Weights of a small GPT-style language model, trained from scratch on English Wikipedia: 1.97M parameters, no biases in attention or MLP.
Each number is 500 + 50 x the weight over its row's rms, rounded and kept within 0 to 999. Layers, rows and columns count from 0. Numbers have three digits each. The size before them is the row's rms in percent of the matrix's.

# layer 4 MLP down (transposed), 256x96, rms 0.0703, rows 85-107, columns 0-95
104:636487509459534543484484509542475563480492434579426513609520462501474450406569462473523424444592488548523497580560422555536507438472485476518536481457558464536560440591560467455553527578489497539454581437454457440502472552510550507470538496491484501461361498566497439550466549461557538510
092:551574423528434577468526554514470549534533565498545477564506506524433490513539490533405460534599530501536449475501502599606527652514506514489481495528441441463512489529456559488431399492411496569484492522528584440522532482515511452608514527535482516599511459470507482538493538412590551437
107:481433498494455437425422476474464490546548482594469466555453535543485495463497504475527480580625509437475502538531539415521470514565503490401560507524548526575537518434465533611651435529485555523553476552445488449544516457431514482542480460419427511544499448603458561493536455474452460554
100:469500476511517364487586490495517541500533495480569418508459472401467444464535499518460473552570574538499513426599552483438504525563518511504565462497417569505497533428449476497482474573477553513460529493470542539503526541506577515462503443409400532472543651411499552561395574480500500479
102:536533459439512456520425549581395422407504488559592527449483507511553611572517538430551574462578500448526479494502419458500474486487541553460507516400490480566492496497514434547585525465479455511468477463435534616563469511538386451537432515452530543493502540509486502574469496448472403539
088:410559542443496487537518483491498476543545567450467567480583463564516474447408452505525581486499596455411505526508518634571476449448482504453470453473412500535481539468492500558423519432440530467485546532402497563437532472511533537481585465463482581422616573482483408464471458490537516496
107:546540447487439518495531482448423396534455481485562518507391565638445523543517479483494432525490536498461519536590626558553448438525525417542464448467518552409528452519551480437543468533501479540398501587498478442509412584496477541574466501576525545516492416490538506474494485485531563482
108:560492492505545395499483420514595512576453547566521579416430496476576510516562434492411478507561507570467459505585456510480547448496484546492371483475507477511543479477506564556444504481572527543507487501506627479469575417573513425385509531522583521519550537486484538560506471484547578499
107:555546464495450433616551547579450534506507557501515559445640585408451403387479543427462491558502538484522536597449456496439500462550543536542486454469509466486533417486497468498511529538451526442506502565461552532406517448545485532541513510589489431508514582505451526445473428489473554536
107:485522433492471528610508432471551561548476503448521464490555536598495568451494500567414427543507483527547563550523466554449461528500462455559544480436557495500491523527575522467480629471553436446478567508368511397568475599522504465577491466485426579461546462491476448497449508442431499535
096:414393488522558538496407493533444434424419589412454501598478564493520489545569517405534522507478478483407430492508492463561522452453548516478582475498514479530495497474433554429583504444491541520527491544477490557459476423440484492440548557455543556580556482507500529426476465536579588574
105:437464497588472545476491437413488539445490442439484539404443512458441489510471521585465505561561545559439477568527540479554496523576551538529546540471553450415582473529512494455486462566571480594486541531468482533472450458443599559559444505431427466520546497430498378497579516411488538524
088:445353459468503439508502491531514518555495520485551445495508615476489542524493565496636443491587412503413519554515638415531541502493498416465579505507442513473490582469431513534477517442483471476473516540397514473513480556542470480515502502506447402551545439509518515507603417498512489534
095:494466511596512449437523483521574511507446498509496501514483450574569438527507543484528419435482518540554462597578579434438545512458563509487601419528470473455488454512580545572438516419494496415558496559409548454567523482393536556530502525447508507545440474364556521563486457470513515516
099:397410519506440440517527524523454471467441521435482501582548390455479510427442445535416496545566465533513574426583427523509518508540451377418545502526566478424441550475449456539535524534403523472460572555572455481460479461494509502534515505484471496565581443483519413466447472463538557493
083:554490467472504499521544376494541532514562474479451475442536508410614420519463561457439431466512508469530438576535542523514584461504550476487455532500597438455443478455528428600454471499535472491537500503496420422468559541580493526416453555572522601602468534484537531473437499428490468443
105:437486545568468465518394502532498545403426540512486498579534451548449528543493466552568490558452497588539546469538537520460490542447528460460533477434492422441581498561440455432509559484550491472527515508554591484441492533417518544539470571437438474445490490498610452576448632427549486536
103:539554450452543598491507526424501405502490508508538554551529437468472527476509550519506492497456524488541665524503562473420535482507539398546432476467506519428548421412547585512475466565483447588457446491586527414552488638527515471455489489491474529531474543544472498504612494461502552534
097:470518487535563575509476484478601556548535462420581461427466558462499465459455482437483490529539527529553482468543588450558403424497530476532493510401500502484507553610424455565528517511459448439372446389471488406507537457514493510448494500486561576499512585496469505514575477565571528558
103:586489494540503435529547514434505573475506395538525455568462628448529512523519511490518468416519517492414489511546594490470555518553462444482523497553539503511510488395469573454518660526400443583410474471526465549468502475480403537541515486468447430521488481533574554429489486456538523541
096:492504472454524507469438601489419637453541565492417553469462534581513434499496493509569491508614466502550410457496436597524488418558418443496542542491439513540468487479490482491440539625528476484484517508494491587580549534473474537548515511478484512553441584496502497461412433411512482444
097:536499453431507577415464465441451538509514431492525502599462483519524451492493513441518513516474535490470594519504500441438548590551569606420471570539473433423497508522474488494568478511496517498424468430427472616507461514526498527371457577537459441432534577499383486544519555472461535439
110:544553496614454558558584490461503592497504473490487565464520543540357540528498581467547511559550529529543479503536440462428572519450455525493584517533564448493485467547481562585526531494511516452538494451654498495455493529493543492473528448421575443544566521445452480411462478489430582484
# layer 4 MLP gate, 256x96, rms 0.0727, rows 86-108, columns 0-95
100:468439432455416475496555501510481494431466461472476555506483553461550554573497539563554507430503600461506519519538543526488519400473520563542479485453544502548550539518570478506481572646508535567476570577432479509550498515619459541507486458453461413422488471420404533494456420527443505585
118:505463520505445437491540502477397491498475486589491448401558501522513571410463442502521509511463531441507514466528505492543504488444446528499607547441566598449573445612558559595487493426515479560444526529467484524556441374477516468552515423517562459445498469496443497545501437553572399488
105:472433564530482477527489554438488512537526516510496436525448522603547492577462420544471454512452467459428459521514502569614453460409548463433462568506551394519490573492553587367477496495482445528504443503541451573432491588489475475505479501486490575595522497428532452511497512444581524590
113:440565461459389545453445563483561512486507435479538550411533523516415424551472488499438559425454530548602552487586446568519436441526429510445530517492551537446473525467635554421469415640499536525472529529488426484510469507494593526476467502466464488470489540490533511483491557485482563499
093:416527605454459407520526517563529469523545502480452609484537562542530471468462456471548549456571605458425576465516455490459557437555428504554468474474388467383481527470533545574493483530486534534565529507508524520469459380544491546472536464466535489509520530405499524553525525524474630512
111:533473579510466413425480571554445471576636519471404460424569477497493481512510478401451512479532526529535482479539455413451506600501525519527526404587456546470470572449492411508521516543499501600536445523561499486485532451492488487521509436565435524414505536525445472549465551569475393504
099:440452463533520494505477490524482534525452535479534547518578483440523462561509544423532502451424626506536525488545398539553548515558413536511442418456551526432566509439383467469496458446521553471565544452477552549452506505543549589482480441429605464485510406460480468488499634467560497496
111:536520531506460626530511505422481494446513502533427514500454365568513614566503495544420480506409523418542485491531510519492541550470525491487450572494561473443512499470438442437500517435463483510567493388575470451501521544561469479424431523560529534417443516478478468561497510480456470651
105:490591486485573593528535443514458479577549476494473526516502437429480536449458492425563602504492489541531507524563495483367423495462531411521442505535511533487508465545557535529404564459479468450485552519454501451430530528489655537487488502558444589440475495440528456529576573510412551479
090:586560541509440480513464522480585549468461455402465607481424469459593570524515353413425449465533564532463527503563495546515441533483471518479467422478459470496525522482428480531568485486462504435454535503547495542444502434507535605593491483479501499629515502556573457511508426502454472477
107:522509521577465529490625480569475461502549590551515530503496472523434475560494580463510536580504452503529430548512519449420424450481557462495554459569512431533440525438608460363396507424437543522526492521558461460463530592550519479536469490542529469452501555440515606467505453481447461482
089:505552489535470479476602493520536540467641521473478560475532551434545536455548448591506430495465476541485476579446502471500458413474562513490539478458490372431539487434492520505483552434466501539553488613420521464567416404622471469523502487469509505413497427450463496583551537479514493484
087:537585472545625561507392541477500545389472506551447486553478500507428580519581442404495525552492464532514482549443465608515522546515433417452454454479483534511453544497491452481446587569527514508635504508510537470494507480514483584529522527518494546497409493540463465396470516394508487504
095:497514509548550474526505515552413506477471440472537484567455430522496545412482432488517514457465473432503479454544456488542558500534406517420463459549572493539482558522405468548427527529362512587587563534568453538454381515574472543577503440530531481507582555466467472404561510481444530539
076:472479419463547444505507444496472591554480482514557414455504516440520480527503521491497477513546573520546461538561488541558562466475518509539533505574552439543543480485479417522567447569570491558518505460556530547577509532517521582415458432567454610519517493390489568384454520400396568469
104:570493482509461637545569426524496588531499476547387585506564500459524470436511488550468532482456435443470478513484520477426542428490515517498483549504611443498442564492470499384530490468446506493489630449529580411515455548489573483495511547467534523463498608464524498519497488464472408584
098:509495504476553500511561471660464388591582493430478537446552482520476543520486561506535542433531479439543432497527520541461464602522458576479589419475494526508484551551506447442460420463460599510525415545520477558499457446491508464562485474438466505524544461483412479469511536620488570527
083:566485510569454509540530478613513620605565441525556506528489522453416557534443540436544516520517578483532423528431564504499499450326508474494498544474480498502460484609450533483541521523457482612508555465453473502520486484533471462451507371501514531552495454465516497506474408479459434518
113:412575458407523512450497480595560431527519571488555552463633426517429428510491470571562491529449496521646431510499490534489473529483499474546505485461507393495471445509490497530485419535597529414553370468559500569502499527518546477489475518434502534522490539453532400519494508462496530530
104:498414583560500517616480496524474508523515368506507545477563513481533447480501550548507511430546460455429478543511467482543459608529401495542494534565580556494541468500579498587439539507516427487562561538514534483503488572438447477394508521523524517366406519460507538579539573497492453484
112:489487566560455494539526548444512528389533557551438519358568511494530521517499479521485475471548533456481541564464515596529461451589449496437507401478499497541533527534465511461457455444408566507415514493522563452449464529520465459615568537494542428519517501611476545519431505530502509638
108:549485572564587465449435435497446465557561502497565490546487511341520518491431557521494447450469600438472599442430412490542518506490513455588511425472474579459562618535475570584455461413524505519453465482505489482494507559506465510509531503502461477465597505492570549507542555476544475507
100:509523571565503464445451554574541476487482436475504559506518419561567500593503476456479473526496396535622535400378399412467551637550519534503450409525500550534447489503450500484461450611510470496497439562501500532525483539498501510462604521447479484447511537507514485561494538513462507462
# layer 4 MLP up, 256x96, rms 0.0685, rows 86-107, columns 0-95
098:471470496487483521459377488610606514479465531476482524515521538516486406509489476526544598572460442497586583545574504441475481434591497487522409502589514496517411381514527521565548465533544545415544531485442504534418551550508478457503457481490530412453453548436517443474448535557493463544
105:501534490570409467421510487505516475556505457550458481461388498424528528514534616459500476585488499563424573455452491445525518553556524523437522490442542432476566564540570521494458534504399462498451595458479493481466440461551485594505443534554538430443424552576479417544515498592559468532
103:472482517505522481484446506577545397545475557533495406529516536565533533527488453476556457492584512449549506470522475533604524534498587478503475528496455496535554516553546480530556563544507544508511498500502403456359391536426382451551528470462495524538470517442438412504481477439633564570
111:484413522446497494522589565474511453496410507509486581478537443464498535456530490566496415520488463525406508504416509460530448394578543557548381438546473466474529448509514490538504581415529440442528554486511555477574491565421443502505475553392570546490518583453594475460552473538486442495
096:519471443492550597512443420509472561462482468505566468542389428487480464503479531621456480527450397490563453451541560513514506536399500443465562543430578479532531479541425578420564537494525444545499556559548479568574535532539557453548531575558478498498481501534456503563559575509518461420
109:517504503453539412546535494571494431564486590471482438429483498553471571436506490534523462468578461514509509540496491513414539540552616458449463573570450488457633583453593437450495450446461471493512520489645438479503502511523570467508581524524514550445466502482390527486467547514434510511
102:537561590489473425529462510395620564456487502516550510484347493573568492446379552507489463594505535410529454543550429482429450539483536474522470517482491468492457494511539572508491548531547453494455451512495486504567546493547509385489575537543507493509521604553532485493594559498495517456
106:472519528462481566446530464452566527489521505473466512547527525443569557610442616421375481495463495501449469500541471488480426470542511524553393529513513433502522409447524532546590559573444494608535583444417444487563551468416527501527572455507489500462567482489506495447467529487452433438
105:426456517526363478424548503515546561508512545492528489396507517479498410469568447575465504521477459486524463431493497500613522563551532608511661489518557517453504418493551519456504543476441507513520503372484482559507479501495460453517515522495560420558571445523446471510470544576436555485
094:473487491508582499440555453531529465451487534432493499519466458571449482446438502580450532449466424464453517566561468453484474434434548470531585475572465500541468456538387599528453465567625571524462478574525468536467419459552476485518493440408568490526548472534472504491514508609516595575
101:425438504490489453462525605535616466515449545446413517496531543436437489505569473433548572466482424453538485462563505507502511501496476474417509583492444547531563524409466442525581594484570547415464490548466453502516536472470486491496555586554482579429506540420540563481583451490525414449
091:464472535588510398429502516528529560501553525506460493572494566485522552452516497527476431495499531504400474552509558463551505535475542489442533477484486485505522510387460505539454518386384522485496536627518510460608473403580450422529520520515514529451508441448551423591606462471503462567
091:552452480541513427419512529547482379499523562584600483439525430513454371610427455482484585506467522546515464448461445445560482583459488519553486475459535517533479470587505402504533516502534512482479558509438492604469554601498558477447504465531498493476493487546487559562562606514514488485
094:497474521442493391498484498533419471494523429473544586585464408445587513493475402473450516465455460585564537485575349544508552524570503453560462468521496464475486521465538577544476546600434472511539523547576421492423464450477595557536498551502457548527518486518516522534461501426505560481
085:465451535535477558505521609548530418594499462484479518578517574542542511571507491556525552478476433498507575463480480412513444420451498441484510510482540601563500497464442549512466552413461549433531541564470405414470552422456504458568537490404491475384524477471479482520522518573563408489
100:491452535504432603593435481488517446470565572476450486528512461461439494443521396520488531487430469537492537455491494394437443529396551611554518466476565533487588467515511544428570447471534411474506522524571591465548467589510545508433497540502526509547495536452573431520505467515487405553
094:536546502462609524451569419592525416613540578451457547423544487519463525517460528530594543488553492461531477574466507562458532512546500546508553339489467516490473520552472475493440387435460528546492403459554481510508502484534513477555448489460414484486529513498468467503558507620465542533
091:475509451513518605496527431472479549451403483463485474466424546472560371363484521462515525525503557509523554422592508522542454451517530578513527485452540502515512533464433441529604552566459454437348446402524498488498557509507444439527493548527502519531492542561450479525595495498534501532
096:485628512435511541450541506511530438484534562524502467485588572568470503506447484515499601391457511560539379467537514455456510593456451454589432508426436466530497471529507505503506480389552495530500444559549538501577587476529471461485501497473479459585493501433440485567534595500434428521
098:477554499506535478411624401487465444500512524533491570578485588423491588475422511495485477466459551536536535466452529462399575513368485538558509469450492580480424586502496526457484491508555581514407483537466459543453475433495537524528596485439491428491551417462478442499521467537447513471
094:532514568514505462461499494391449530454524506477445468452476523517479454550507528454537479507551492497471600596534597532480527475531453545350538396477400500470537493522441468478470512517406556479401501484439565523520480464568509547526480613490515455512478511621473566542418587466503494569
110:432392577480428406464462425519481522495501512406490453645502501541504598493521488466470500455520430454429536568550439471553420497488542522538456458511460589492603557459485449502462553446477451539533496570549480513501543530441518497542514454551505527465551587582511530554520444527518613537